Weights of a small GPT-style language model, trained from scratch on English Wikipedia.
Architecture: learned positions, no biases in attention or MLP.
Each number is 500 + 50 x the weight over its row's rms, rounded and kept within 0 to 999. Layers, rows and columns count from 0. Numbers have three digits each. The size before them is the row's rms in percent of the matrix's.

# layer 4 MLP up, 2048x768, rms 0.0989, rows 1701-1794, columns 624-671
097:381455408552557473598433558514521497506409461401523490507482535468503521503447532451487493450469479557570478469608439559584490491570509482446449
107:503540542494545522445530467500485520464593561515384609410513494431405499598503422435484554441515542488542491581513504460452621534508536496510479
106:472483461502461571542488454500520576564538400562495510511454455416508485555447511436526505513496508500482415457497482429430486497435522519467526
096:522545493542544488539553464547418480456431524540498429418537439474539428475593537536431497469448520515498455524501580502410471483510509523447421
096:434529527506501496424464495573461525530517583534489508461433572535571547506488477493429467520493538524491414520528472445443480557480490565479440
099:511479503556436510488459587587517544468490479534474459489508505533429557524425473520481448464528522459540452437497560510565442502508556487520524
098:591478485543569487487470507520491536448414459553513488442637455441445562480542448516427606585550493467512566481478478546506592510638452467580538
093:444476373552449582514546426488437437574490510525520532558576507485481517469453474479505451394517563479555493548547542559482616471520571549571507
100:479517522511502546401519522501437488574516531488473567540456394456521409540546482525559463459544506497504379532555507472504495481525558573568595
091:449490551420450552535583505473534423453493535421440451453501503516489574508434460494480397526535447458518450497535499541574558499557426491481453
106:451521525487513516549539502570452447495483497444500506509570497440542367538576423473454497593459483447510433463556491490561425422507483452518504
093:555505548479485492386456468552500451479421511528480605528564573523486508546494409470456472554491457636528554358561447569498554489475476524508501
094:616460473479493499544506529507526570509512467579500491437462539440570488455468491484492431480466506458490515563506435517448516441527440523501494
099:457476508578575428473551457524430551512488474514511529533491531473499456450508435454499432464430541532509486429552547458439495588506458465406509
098:445468518514542590517505482524517468517568469560492476411460510510547487476552454512464583511569430508446503492536457512389561490488480469487574
097:463481470566512462452504477434466541474489474484508528557385481497525454545499437551461483449561550560621514545450428445521481477497477524528479
099:479555502557429524530487501417492427538494437536526462444417495479476500518498548467549494544485504381497530483506489460509532519628510493540489
098:497434499488553475476510475426485471554407540472469393494595502540473560535463513397498477511543550474475510484431491487531610439534450604421443
093:538493569492449536452575574432568497543503497468497492450469479475491499528496619551515560518403461537488474461480553532516562485514582469480494
095:431556494493586451493444450503662522494516523546597563457473469452471522560432474476468511502480479389475570499581398499463534474627510589494427
098:485490412587480548503465540518501525482528476459586516460430436497528443498386564540543543471466522461559456451550444443525538489425525465505523
119:442507558469527555473461551470504450454544443538482502422541514543481503437414470534510498515520531423581499524463549414414494498438552479546593
098:558451497553494499445474441591548503411546497500596509443457533512551500547497488524549542557505443490503635554366534550596396467472501552547519
097:500517538504468535383629448548569553507569486488489400450510479472403518545466401490531532522553447510466456497478564522485561493534471443502485
112:488533522461537450559526414508362506582435458528452563471495503569493451430448523439548500531448535513449487604529430510402500508473492513488541
093:590489456425458481536551424535481502541457435521481469444535411523573483478448540524574498541478530586410465421487486508519509493489547389492422
109:395447452449421501502576539521585468482451601531464530350507501468494539520520502453578364520499572498598465555411504518515535523527532472506477
100:448477566439471537550513405451469489467528509568561488453437469558520526529511432512501434399519566467502553510503517440609446465538545538380488
091:522544449513485470538448475393554508549552508506512558524484472536615502491456443441468527462508524426496572450419459463515508480534360547462473
094:390508537559482501521519513479369521582513522525485431514496482505508410502463453533514485462426562526450459451539496596466491516452447515590521
096:527532465487498502496451453506576484495525445531482516469474527599452490473466451418487423439393552566477474511478478441491441469419558500431526
097:518482531571557535494458403465531434484463468512510544499502540426496475542484540493507455476473372487550472535515496445458527539464568455619521
101:436424530530534410554498518538497464556451498487460472467528524553480537480495475458408485480507432446503477423536548615462585442480492453444506
097:518445499470426474327542507511477457537576499468464508516591476471579453407477420413463497498525415557489519525493510506511468551579524393343521
102:488457487528501573547486423421455601459484447495536435419563500547586536548421456468507537450467503533578606449493587537541560515433530552432508
112:404474543563432403448449574486571485522545605532518516426588518544479523438526592409575419547489470403476522450522443497555515490555569468450580
141:408494498508450536493501516565393468511469477464613445521482491575502516399477449498413418501446470457568494559533533487450503445360534514427562
093:540519487494464504424507510501466496516598577395445582499438447511482408500518505546522548496526553422518533478480445442514523440588500458549427
113:483483591445438455447408479554497442529486360580480499436548517532477474485507493546551480460546629526449593526433444560372441544511454460548489
102:456506611480536540470465541464533521436495488499537394538584479509518514512380505473529596450407508506588458526519558579506445560493572526538573
099:468536473472448417553460527467504445567510402548556436568558453498492487481524456574438548430439558446553414481559499556532477456546506559507466
105:496436508569488566492454534458506584501469421490514459490530499554413552396515552567420506503559515513460560511497522514533476534518435503444407
101:543448431535532483564498421480422496437626502501444519419504622517443496516589412504496414495414534517500424493401427447526538455522438380478457
106:510546428576508477490487471526509476581562453549564427464515508492501574504445496509475579469511470438558551513498552542475490447476501535551522
101:446533496486607452485430584456509422442527521440440465568450439473535545506429530465517518509436466471481470545505502541551531637476559517418462
097:519485500494501552455477513462555540488490392553478460517525464512409492438530525455547417431569473489441474531443432506442466567442424531516551
117:555477507531550551558559527523447467492463509500474478551381461454514470522443560518463468461394483531512557542529478509513518505541509397367476
094:648538547522445575545515435494459442607523468468486406559530508501473452420463529595468524535540452547460573495550433501471526499379526465459546
092:498523556517523439597498511510415418484540546433546461491467363534499521579487537574490469472537500409453490396487503506512446527489524428490490
098:555493547612530527440534494516496613495482516572477475490466585448544506520526467553489409519522485528388504367480598493525473501515522466543566
094:450504579475548473545390448465481425500478581459507497530492570516550522495542475472445522542519425442567538586500451518512479378508434458449457
094:473486445494579582512493470511428416519498492578478576392456542462456469515435493493475457458519527494496635411439497536534496476448526504611457
099:520520479453494474487514562460522511511516490403571535524567490412429598455431461546571445521530557606501532459455619553469552524582407403469564
103:621499585475470526517473428568496549445504505505477440493513508469458466491547559511518514507525428590535497463455460471461532526422494494477511
092:607517558556514433457463524514504598492453534457527489483508607491562596459535444529492499527462404511483535457469425489528491525357522492497409
092:499438517573524504499446473459450480499463435579526541400521545399479443391537410378547487504498419454554501587481501472516519482473487498416539
102:441398459494517536532530517501457509455421500428582452564558509479547513506447503531566434430530460473438502400535515519506441452443406493451534
103:441505440494566463581525498520560456475530444520486519448513462586539514552499472522510539513399554515476493473517481603517479445408445545442485
098:537527489521541569416484450468533542414524461506514568577535533578429527468449534476580469434514441438551532435493509495530457438538468543573517
102:505443503490379507543556543586553395471589495472526524540520539487477493501527526441463582538547464482487497430517480500575425570414376532543513
104:520492491595483508497496499547489506495483457470503532510425540554525496444449401540481421548460485439437636504477440487513410429523427564504452
099:482495554515522495525454416567433477546582508447502511555507485433511510491519510463492500496499440445446420559497472558559474519506489479513437
100:475502447454449507425446483506608527406499483485542511497486460409582481531522510448487619457497502443454523637595494461476399520451502411506405
097:559477424481608465414424435495470460516471515507515513474483441649508409535429526530494542535370507494525432511454479474478506538513562550451492
117:478481471515609498478530480538568502452431512525504569489536443449421551503470432487473543469438468557500605481544517619510529449511457468457510
101:474471509463495476521397561480474519445588505550495415394458505452454536514470512529515480517466530536484459506506437505514447533519521513528517
101:480483534517428478492594462520415433507452556453599438512563493496430508521560500491520465429476519504426507462525438491547487494536505471454432
106:449463530497406542616505429497494592559601486483441481484532547533481464438473485495501521540519415453614450519539505476539527496559512509515555
100:513522530490497552534587504479424490452428475495458489503531479500470518448525498456480547554481495513497479521508534492532462435587501583418422
094:452482477510506490383582477519482488556530596482532532501523584459488552467356516415489448523505563526554489472557509421549435471513439525484550
097:542542400519471419584494406512454483535437410446518374501545521599526420525521423541576507543460547427583433451547521523421432491524455603536498
106:537445568600427452402535501605514574500553537501483489439533440631582459577526429548543471497488416587428529451464417521502502514522452516497541
098:493498548538396501505468470511493570538551528489447543499486546493479526505518527534414515450510462516559536547533453382436476455400525433380446
095:531377514468417548461514442556472511433515473543450536526446493570558458469567426506523468435451508558466517440401455476500444532461505528471377
109:460491603400466529428469576574448497513481492486486478510503452429412509439484533545490561444631556460502576547500494476581492567507514599449546
109:484482412574547601422517643456549590519553458469573527453434557609465495571516525590431428471527433673505536509449478482516457569487503409461499
101:554502521542399441522449475511468562438504471586490486530491490471500382443509490487532534481498532462561402466538527575448520515546513530436419
100:576424593482481495523481412556425520475446523578421475475432412567540455551544461546437613541442448425477462477520551581491541414500491441462621
102:466487493481485509546508489514560541453355497493479443490514468516441489496564527529555523480520518572526398557561473579477469499477375499511524
093:518487580496571566467430569575473587493565512542530560490436425524456481537494422429592511426485452565464544469541479514446508501421533424530552
099:378518487568508573439452556487422509468514491486492397528497495443502538448389560460404553581538527381611537414502419489489502496517496456496464
104:481485575394481523487577452500562487464491531458455560576527413514476504500510463470452466516458494541478514510509453467503492558544446506416495
104:516586547475512477495455479463532503475529551518469514532525469485539472525511450481520509579523508541435478505446587509504574469470492480439532
096:527433486488603380469463428499502440425471483485503394498455471422507532562495492538516467402500449454453458468531472574547513595492589550416404
087:543492571429530501489494517483516506482520504445572470441515524518488479508579477492515505451518425456560507394484498616615502489463470511562501
091:477518507516390559524538493535575544493455499468464437483546485458545569482554493536565423565433490583472498522448447568593496533526434457426528
093:444506483528491520506531502415473450466535409530432485568563494511451500467516413434500574562521479446442445475503469458501433481458513447523484
101:502502447499551525450523602553512468539497478465486536560484483502471542489537477490538518435458423443519540480579567546447472594568575599473516
107:579446410540463460471381506523484472501548564495482512458467442551532476557433472531520472483469511440396482523444530450542570464505498565437499
090:594507514492439557560531532472511498471482507505573459497546495565526499497556534566564478543503422610461508450435586485559466498525406496436479
098:545514503515429524506463505444525407465523442469605549498488464398488533509545514449468446474483481461448460511490489587474500512464483460451407
097:469515522471511552524456490568464456495499401544382530521454520531555522505456497513471535598408506569494537441478480398549471503484454400514482
096:538479570471554475564507481577501520527475517482524475492461534436477580541568496426516451519425488545466431486561501529536494566463544446526468
093:512473595554503474473454484508486487576522532523502511497551480520493593431458576492581490503573458571517551535517389493436515470528509376532522
# layer 4 MLP down (transposed), 2048x768, rms 0.0976, rows 1701-1794, columns 624-671
103:530399399500486433503535532438607470528483449534485460416556503513525495460525481539581561576529514580493509552437485493468498552488514476484445
103:378475468438599516551584421528588524534533493495522532548440460499479410556461464475446481409466453553532494576534455483548468497392494477526484
097:489561463563529427421418520463462478415491542436480458542591553591476573435529542505523407477491500509506584472465542559561484515640537457493522
100:527457481568538466501571553521466478388454515544504410498588426484498434598520485572489583437517445519509532498516464558562412543440502433481429
102:528439528531434525504572380668533494490489585588415396605495537583538541497532534474467518451461398510510450516531483562408469458484454522483552
101:478487485574413530470444483492484451503433502553501472505460555562469492555436641436534469482483611512509452411432505544569410456519557591561470
100:487410555489535544555512511486703487488440491507580508518449522534505541574464440590526585526592533528557481573528528440431579449461456528471464
099:490524451455449657470515580477490440427507500492507501434476436539468433522388563625575472514452597571526512548482583607548520445532571483491465
102:467464603468520420597457466504534618501518561559494613461492406549484476526432537492471510449444492613484507490620478491453512543512561508419508
097:496415476474444557473548417507527444523473500588527541440458360510516497558455512421485551491542565487553506473532513413488491499518455446497447
108:490486503453549432513461536464450560505459447494550513536521533432656394524400501494495559560541563533504488500540561601485526488450495547454479
084:522523494476568453475448473507536498602560544479455483450465463488505477519598481507538467522563482497518467436455517534526560443546515557518446
100:501529564444589443487448488355475396424495519583499519489503537459430544559524467598576490521457481492377531455553512529517525539557478475534487
098:478515514568561491491501544524531535507445484445441438555487423457458538462455533442472481454510446519438576603387553554518484489590431453632429
101:505396535442567502487557522557525484437538466458512474420515547502555482450449435517407509502493476472554504480609502575446504502688498505430599
100:473561534570520438524537465513561513534592504455485493594391523595498398570481434558564471397542437585539489418559534489520454523522512471498603
100:558488521502446458452455519495479430531562491574449493497517518467490411527535495570496465474424451480471497452498572472448521513563539450511539
103:524543376493543492475509566395518466455441515474501511514432440461485550525536495444557468572543448410543434540563418372510569445511479527458558
092:481507431578414549431543471553465496544603525617497462482490540450590534476525470424571535479510440459583446512474523474527510464567398504408513
087:524559462531544505433467440403551539436589452507467479471502366484498562470619510594437411515483544426531449408496493481437490497488582490548557
100:492501522570485539410523395516507518509466442564540508524549480565534486474535579517491494448494491593459625477551501455607604533423457407522589
093:550541607530530492383495459492464518519570565507503478441578543407454541492462499444439621476473467483511464478483494494583514517554479440519517
098:481486558527546461497399486477493527487478448470459516631521540467475537450480496464475437503486402554527513484469468459428498513535515541474499
102:505464615530457535473450537488595553441561522570515506520444398500489432533396492584539516495533426527426502542473550420502541481540536478471559
087:429536529480456533472573415512459465515479457489523545475554498478600425411506457501451512458587563506504527467492547505542490511441528496477505
096:481484551548509415458453560449506560474463535552554519520509524418544444546514446386443530528464504427451492529467520472570473468460515547511542
100:481423485443352466498541495552497424522493579510481512552491546458548515508575503483585548534504534468571466523396535418428442456554434472467503
102:454507609520624417516494549539512506466520471566545474603517433507533476492521538534506438473456536433497495472459515497375440516434485532461546
098:467502486456466532572491478394515485565460453500559517515630451558494447412437507521464414457542508518438450533493501479491532564433493505410496
099:492491424473534543552581570491517514521454477418608476502589565474477547586487472502537532508584615504488430483510560485524483412516497453486505
101:480482421503537602511496468495437546511454503558517530436518543522545457569499588425490486538608527531419410524510473359502479495461439496513529
095:467482547422399548578508457484475526593503516431474545441526461515463538491478535535570457520496551658618535522487443436434495517467463544398339
101:519489619531574529503518569476437498533568467471543403529567612433464520491518536568408534452506421518526495508560546551453536475532461393485546
098:540493453614421429454617588485465516553437435488514528499527545443486523554564597468535456442469496468479551547486571543598456541496527506502459
100:523419436488548541547473472506471478496489484453480523479523576581449477509495509588439443477471543504535527530383562601627525537466501500513550
111:510484483549567429423372443518444439487525390478552449492367498500587537486478470504596535553482543445540462538472524463556442576539556450555557
130:483500448545472539432483452472453529490433504484497488573393463551527382416447506466498401488559469615570481555457400543493417497459472534462496
095:541542485490462470519501459450504517508540501549529507472536484485505496519536523459458486397485494472456461470470515439669478558466545476446424
111:545524516482547483529490491450539516569502422614496541480536548551522521466471524542542444548482511487453557512489473566533469497421536538573518
111:571543480521427564489491513537485539451470460443491522486510466426459446426555550487467395430551433526503513505532479505487626538476537421501531
105:500595503581466400504483535483516439487543532515440458521475588482514581551484408548474491458433512480549495560430445469556481509517505505553399
103:451536589442452620466560507561545542543530388540480526448449476547454574496557530484506510476479453543474488495414518500474538562470553415516454
101:473504607538556497487498513506591575415476468521543493446442424485498415531528485525493504483505468568605472493452503539489489535532508531541517
101:475527599580493422413461564456543525527479471586601518559511500402514523481498553504614521502490509473588560503547483470496499462539529472496505
107:517536402596438540522542538527437475527621577514498453506521482489527548455461394454498505575508469502505435550513523471503509439508466423510543
102:418545558499530522532527461519503450482541379536535537527528437506425522468542528500529433447468514523512536561442511499454548499387566442561465
103:479447549474507439484517608505462610479439509657523492458430523591453429467522496545478499498505494559568514495549406491498476474461454490497656
095:506461537480411503545399512558500492444445499482479494499541525548380467437552538520495438447506499514525543460529525440391513519330575497533517
092:568527445443423475482452474513514458546520577467461501533407580482448553544520473530568578513549547507457574567401573538482458445536517492431442
095:442595431492424448481498572525503469533503488495496491577505484596452495546486516508529584567460376452477469491511545562443545455400470495383479
101:566485462505518435515429525461485397424441614483544451495392518511539469390571481507560483478481518538435427546465431499433528546523512500543489
098:489521474512442504455534507553508550387469421476474572448519476486501486495480485528607486540496495549480532377504447519504556431592546506477530
098:595428534530500518513548571508491507439467522439511512389484476511480511395424461545577489503498383553520580479476447443577594514467507532510477
095:520517522464461453477487496489546577512474462480468470499485459523529472486489541486451532562473506498520563495429549612504497523551541449501544
098:528432484585576368531445478499488501487465598527524512579506513557490543506457511422501483455404508477518551434469532451460449533470487500627466
098:536502424403526547482518533512576539444523451551426369609362486623436355508451522564541477539488554441561470470543511430469528488545539476523555
095:430479463523480484433560571476476420504504466447520502525536492523551430424551456565536532467496573578516424501436464618479443560631498459512495
101:480510409525484561510477422485485461517584476507483521458508516518438559422523470583505509447435542572545453545473493470376469541432630415475500
099:524354524467566432402575488612479516556490494490504475483496512511508569474557440564411521460617475471530440579515396432483530478478428492461477
097:455560454574518583517475461514600434539445441531621500418487550443494569485466584551539454478476463615421523518463429531559585567463546385378535
104:525452465544506522562479479473447583472566487461528484455450521517448460578410519569453435525455509383478545548482462506482407501501490473478517
105:450543507500559552436457429455537498630507546520484425542526484468527437536542482473568546488503543514503542534498477458562502457594553582468417
089:471485488574481519476510466560454471463492460569530502522527539499561558468444508539505524548487491550523379494389465515409448438526648509476538
095:580536470405495545464527461512542536549439554463461565401504491486465486448424504535583594520595573539493444441495536478496528452415494522506544
105:494486544503437427384507524498513527456508516415508495517551545456463543605555455487504510479454536472441549458471574515580493440340518509608603
102:437499545514563465521422490467559493459537459512485470449451545410576508498478538501503450493413545481508479590558466497581462529521508596449497
099:518505521516545384545573433528554523497518516482555511451425629555608450469537505613488445519560434529535585510508534502490606427453502545441503
114:467475638492418502564515615582548568498543532518486537509505451541440523512471501597576558493451488494532425580475474581487493424544605560418521
098:573487566462580467570540500544620477472459529506478491465481443436521456536354537521388497522528505488541487442482454541553493400467577516452537
099:478540525474517571417513583398460483469591442450473668494554599492449524466470517502517463546429468576493389508415427542541446475508526408536501
099:533541381500433438386478452592482550482593485470481485597567495474487523530503509488527531558588519533440460556566514443520682444537495530494481
104:512576497446451426471431533612498506519433548449510463473486537486497524492502551464490556421544472530498468563506464480504471546551509547559498
100:526525458514532399366511477508531519465509462559472508528480470457487465492560535527544504356491492466572546484551501465544546452458561576463558
097:486477449481525485554515419529517507516523496485407484559520555484440443441493557526490551399527493459539503510574518413477534467478635458395432
110:440491552518494555483558484402479471512517479455474474456507503598468524561385494525448558490612540560413502615515532531483467561476464488409551
102:543558432476511464485531495409540521601573512502535602472413550442470560492556556520538488403546523532487606466510475507549531482479499528590548
094:477486542504447458446532443508498543501519553602471452577558547457451569493517436515566410594490518480413497540530427473521560517506417451545412
100:427451503527343522514502472543562531504569460448538499546529484504452467448453384576498478437533572572444431439450508471489382425444453523508525
100:499504438511500634565541466431590508445569529536507507619489584508483565528476443542551468542513509435541402558534443467461505528546459474587433
100:394515489524438562531549488548534522502571442429502576473514514436465567439512512448544569484568543609468533548489510462474597352489515446505492
101:457438448419525431531420511442431595552574550533461538534547488517452516471507530426573589443520512474467575489529442482580530494432461407531490
109:486563535551427440504571631515481537504481548533413483500619514539519479426467561514507523422487491516513484425597532497491451531539467448493526
099:474404486493490408514543548556491412562480470532503500488537546540528478408487535531503454532493523502538537511463498570460489556519504579457514
098:530557439525459527481467461401475633477417546518399460440560428462514500596506532604557511476510515507486450501486464530510567530453537489451496
099:498403541503433517512558558537463454587505451520512469416542438529499486488499525555435441505555528563521465501443388523380500534567471489456426
099:513497495457422511483521445504472517554490525499525482511535518481512431466537548458472488498454495507557448506603455544628491501495472406550556
100:425520440455452434532510507460555495507491436507524416583514465518476450480491610508453635526588542571543547529536481517428590480485467521517505
102:545435521525494536398490475530554522433509493457462459537530528434513445580570491581588609353545478452491485467420407472505466550593507557516541
107:492571441514480532473426532533581456510468457555535453470462436524470536523510534510481492485580520519487551593513432513548519437548501529561587
093:550547492614509456504472511542492466489531468470467435489557478522398540507496437453555510523558492511479485522461496490592390501544528450533493
101:530520574468434453487486479544462473495462368499544557520440482480453461510558592472527477449556429419536545569507485546508481482488507538473477
096:441533575611528380514541556553475534420502552461526466490418473501548478450497527454459467576499561458458444435528569493550561601505402493491587
095:404572567451520570550477459473548515492548491510521471438436512507486503495423546525479421519569447561498462592563541547423512565647505535449543
097:561538453519505479586342467536461547534466607518545484462461543445479477472528459355465546423542503527526550476456436492454503461410448424512572
# layer 4 MLP gate, 2048x768, rms 0.0961, rows 1702-1795, columns 624-671
107:600519450615504426470430474535501594519533557537589486518632437518503473509458445488544544475509518441490540478476546533579501519513516504474521
109:455454553572510431505488501465466457470409635489465485548587513518558475456500555564465447484448426502518518473469502558562479586550482524473445
097:497577393466500456610434484508478531527473511513510515435488536451499546482481576490411490584476520473581435609500472610437532531445487568505427
094:465484468483499598438434446423499512459572452477494514464553610537498540616536524609519517525476519458543516489348490570466462482552441499487508
107:480601541525471479428550549463538575470535559497407517425514503501454434466424522549428490437427561508517469434508423431522420483496473513543475
096:466464496548471512459495500457508450571502474451451545500463558461466544405500459576530434454578590444553469560509477548469428477526505588563525
097:536526481523646516469517544392448521475641471499551495584491448397515518503456414512522483436496532478491489478602493431539488530522497659625493
093:503537538525423528444521461502485494569519489504574473475519517505576488474505527425452394547509474571432431493372473575446581519477456521502470
093:496496591471483513459471494507486504502522519476414518466609524560470534431521520554565408570525433487528455416522493536551442439475572603526472
110:569511400544501434600508482496475486531527453483444476544474536585472541437504537489484506462600410565445582491476427487538448413539493368428515
092:542487478539539442507564369517523532504446523490461461458479528503497542475514592558439477517440534353497533623422541539531446566483597472466549
098:559511468468482547619490426506516558461532544537513525496517486516457516503473519527547423440385477516501481540489359467477446474531469527534490
099:409554458508487587400545463493516466442546385483508545399480554544481437469474487517485492507467489451540509578460595422463554439424475444428482
100:466479501570564536589515627552540571524488589523555505550476509422564488442524557575446665461564464515519501462526491489469460512451489545540512
096:404435531509457454515539511347533493547592540475490494572365495459535420598546451578506428443454539534522494517555534414533422469574536608492410
096:493479461485441466411522499474557428435557482505501483504452537506522566463530425516490601529507498477547508441459503450482504466454457520358535
105:449424498584528480552525593493444540463394555437524510473468594521566417457389621437467549576482476551533478478427528455474467491520409551467506
090:517501495566482527497592556546522472481530497410508442541510539420504556522529517534524474450466426454546428499455388431509451476486479463441463
091:482495535578548483623575504406488493486561472526522469556529492545554390515423479438422410515472433456526544425431561432437436493520537455457531
098:411509571577492463508506469465474518517501508556525530530503509510527513508509459550500519501455507497546477460516530491515517526551516469556538
120:521466460611528523555504541499534547604542569412438578570414500460567551570547578470507541425507480519465513455492508540556510481566456480432430
098:591524498441584603566525504480446529454506601571462582545527479526416475463513494483506532498529520473481531518614603463526522460532475569440539
096:501502550524519549419491510517519489527458447417479457540482456561523398391518574556554503464484580459521524470539592525523520429416464520498500
107:477508501544481463500406559549559533543541563525579448556441512431458519562541556576472452487488423562504519372485493536570482450505544487514477
090:469460592578496574526435502446460473455455587520413508501510494524486525480506418462571601532354546417511482541548500415578528464549607653408507
110:451576436484533457506513497472501460465503491504473487488442547505407549553521473498589513568504495517517457522502520549445551485501470478491466
098:417574578481550485532522446532537480436539451546509522480466578487468415494461547549465425505569452495441523511474610582507379480470464518503469
094:511579495615439624477533519523437445496499505449485461496524488506476482462541565568531473538564457506546499508523492516483436527569486337527451
094:486525381471443465607586461589529456555565500455449585460561501442464526494476511498545480548596484559492435514493451492597506512526436549424524
097:540593500567500457447530496539573491518497427491478518374549506538512609576471470644635482531479474523458489557478520483477506490528516525491466
096:413460480578539401387417451460538565526494518569499508498393585518484392377497442449593466529435461543438546552470504546563483494485494527439518
098:476523486563489553479531408530558519502541519515490555492568551520519522535481476494410559566527472549510503471532561513525579478523548650415593
097:478497535514513568618465582541486562453483481570487451502498485615459483389469497547471529566554501560477527454411510469551417464526471512532479
098:510481500550591447534580481408472494473463475576473515510499506523527453534424445498555441466483512483504559475550561417481489509536538540440482
118:502411476527500489475514668574430538530500529512548563490554521446406533515549545521485483635504545469534544434513514505590373480425468517537510
132:550491472506570492481538502460571510450531569469459470468483599445494506556531544478629510491535508548407471434498463475516531546585458481562433
096:492459480494407412478473442511414457517476469564437471477428423463529513478382514468564514554552557436503560519418479469499601501500501520451483
112:575379459455548502582494581596481464437424448537449562556506507564380541466475499501493490522558510544496474546429406463462489471493569544564569
110:588560447515539448515499489469495492459437511560435542446436482412496603543591542459485471439411476439477523505480513458522524478564482458486448
099:433472570518527486565512530411536516439515494467524493621413539468511527507431514479547472541527550506506566553451433467512450576397439520542540
108:418513583405455525487483572469503468544460452553549544426503500582467578463475571598498553514539428524440461570538504519440498504442560425535464
101:520487574564512477460499483495514538538494455493479422537542564519476506507410435499481486560532496545620487495481507475548535428522597514465520
103:469454551433470569472445520523474510479493474516510568516472544485502505586542504561520564455334513450529576466562419456550414485514540460567500
104:419529440594495549423538488588518617556521536489451516497504582567491445543585499462435465486503485533378526484452563501417472438524515544486420
099:389433451512522449408505596463498406524485480515364529450465545459530424513525425467548499580480527495553456500468447624455462492507572489594466
121:553456529483543484475488536442497449573426502437548484504472524486510561502492523594519449495448525451467533483494477490491512446427521430552565
095:429492527557522530452465458543474518428488560438508536478556644510553551568562510560577533442500564575490573538489492442485442534508396546518504
092:510466521444517508490516433391470485562522556502507502558486468494466464431531477498524417478414438562488489493563482502436481436595554500471454
092:536534535427621541529522459476457580487499460509514481581533513483489425553543454481458426494533492437482462420479570488474423526529479476469472
098:519517450564498564493544582511557535452457539520515572529501479566540528491606496592525548461472496524376473417497527507493514511585552546577623
096:551547523572448445509482446453507487537443489477519500502550451530424590435501572463434453516472448452502575618542466490444471501512441536485466
104:515465482357485542547507559445516438511493502562530458550447518396505432431505417544484441562453495471554492465543435510578428553534531487474465
106:505545581532530472586492512488483449543548435436504503511434471571471458510483463443585438484518464424572527356504452575490543498555545519498428
090:584500480604559431411488566599469459463490529435484440475480499574484576472518486544464460505400509501461409468538464548579510568518534524534456
091:477466537530494475531519516647491583513477394467598434548467454547533571487522491583501507517434485518533501587427484448437493596602526509483478
095:492521463530448433507499417521539440543574630455585552490505456550478478531565478554533510499540454584450546453476442496474457549550417423403498
099:544403469495422481428482535493485542491543568511488553517482631636521503473514520414556470521508466502487690525498491555416444476508460422420448
095:407502588531464543549493455520539474513461437491595505535512492526527489515501592452463438597497469528631438553476523520423543535569516559457514
102:566494497473475546598458469551528530539478593416464452594541447396603502474673478431490455499493536505551546470517576435479457481521418571533514
101:372520527371521481554484454541553501538490510484435520478501537451460509474561625445539525529499507539505421438515617477460526539463513459520484
101:601487528580514635501569571523459539458496565403512477510494410470499556527515552466459432474470419527401460526608507468476480524429519627520537
094:505400502535534463489559518535530514565524482532574508466565462490425478458504441548585486481562519478457478505549468520497475560520599456553444
093:501550511489466529493560535484455544424499544560462454549489465456512499495508573468536509500514473521471560498526541545520508462483534422514442
121:475520483442513496476480552505460524503473428499539497481478528558538526471551559639546489490542463501482451477452495461465548568430535521570537
104:526498486471545446410498508401533488452517472504519504515526508456399502535504521479514470519566435528501533504507549439527514478481555495552478
098:499561429525501581564455449556600534534450498553520445452517431555487473460466411479483504550590553491551467564503504511486455516467496474500624
101:466511425515497462397421535433518479460435479549509505473570491577561533521509442492458433489398537523477543454503540540515437540513479558434497
101:472506527550504441569592475438467539467448563504572503424443502397488494515496544441581474540510548545387516553539480558526523467524470432500460
097:537573455546446499551527508530518647444534423454513484522475508562508520409490474567540569483486491540444540467480542542447509409507449518503574
102:450485490503527468494508486343445465495512469555494505477522511448572530463480589488569506519440552367442524460417412560477519477417446569538479
100:456423541479477467490555459485477524387545605482544516473615418420629571604460425608548548521462458585506571481497441545473514451439462506529535
096:505525533603442463467394530484439620449460443535482584505499560525548588566507525626416557558518505462537492565591422473641548532470464500463540
089:576537435540481460514502444497541445535550516529497555597501466579524424497435509553486480526524556547491579530537461531474442522464442402424509
108:500561603533510454540563513550484526521497529463435471473506507425497508488443530503559553383506554476481596596513567417590564535466488552453501
102:430445505551627508464346513537501446429465449474445500584539401597400420488485423473492534517559612556416579517461508501509506523481569476512491
097:531524512497446548442451476327503473526573407558531473452522541381428527536511486486451474513567491475530513521513586456564506580500516492417468
100:508532520537520520524534437528536602400477491487523468565395445524434530543546426487461509561511474458561455474524554572468521420498509565617522
101:405561470474463471545512370398428446594599437530487575481425529481487504519491441605401502545535433491501506510461477517478448496515476454592477
099:539400486582492416502490465411537512559460555591396554489589531509594501419498495560527466487523478466502533504514518514633418442572458479408495
100:526422454435478476515467448593576540465534383491542450465484467485520532573490483489484516497496447538454517484533416429498416491442445411531481
102:519480566448496442512562509459478508529532650531492510477519480569491502535570447572463433616421549451476401590495557643573513441637530538562559
111:409471495597489554496463394489475576504545554371533446493589480564531498546470618481454573398487467507461543524555443490427482467540615471442507
104:612524472528475523511590542418424559497504489492532538482560494454516549477489510438522457464420452542493486545471496443485527468549499511548484
090:466533548569502430497502543508491503545511500509542529450502471537450440471361478581538463524489549392487575463449435500476485496497458488517429
090:487510507555467533515572510423463457571531470497547558491460539415565498474454594492550416590466494471483520592548446583592507607500487466431541
094:547396424536493520446588496470498465533540404394462549513447530552516522513493524522573466527459539471448483348404517633545510587505501469506520
098:628516481514485567414492534480594479483533516451442546459594516539495579500500475471537483440452468537520508520480451464504523548409498593503486
101:535570508559569540507537377448548496565564509500478506515488594458503484463450552444496548526506469518544451475489475507567509482510514497540462
093:534474522474438454482596532492488410508506593473490551467530431527460533490510508547372507589479498522441560573609481442490609463510408561439581
101:500544562537458532526450520507477515505457430524503585507463545498482471543560497488462441559447449506576520519531484557495582494505473492519484
097:460576501428478467556515476476460497507459527410570561387477543601475439533532447490491473448534458535553503510540488500541494474519486485598483
096:547541516533467478525434482519463563494476547616431454562541585521554451551515556454491475470466492519485601474440528509466543570489446470566523
091:470483530490501535414469545525595442525475468535506508483488411469548545459521533544593373523522460541426476488476494490502407463514484454491614
109:455565456485478514477490496509503506499512532548501498541548454633453471434432506464541484445465498478575523501524452547490548533459495459512514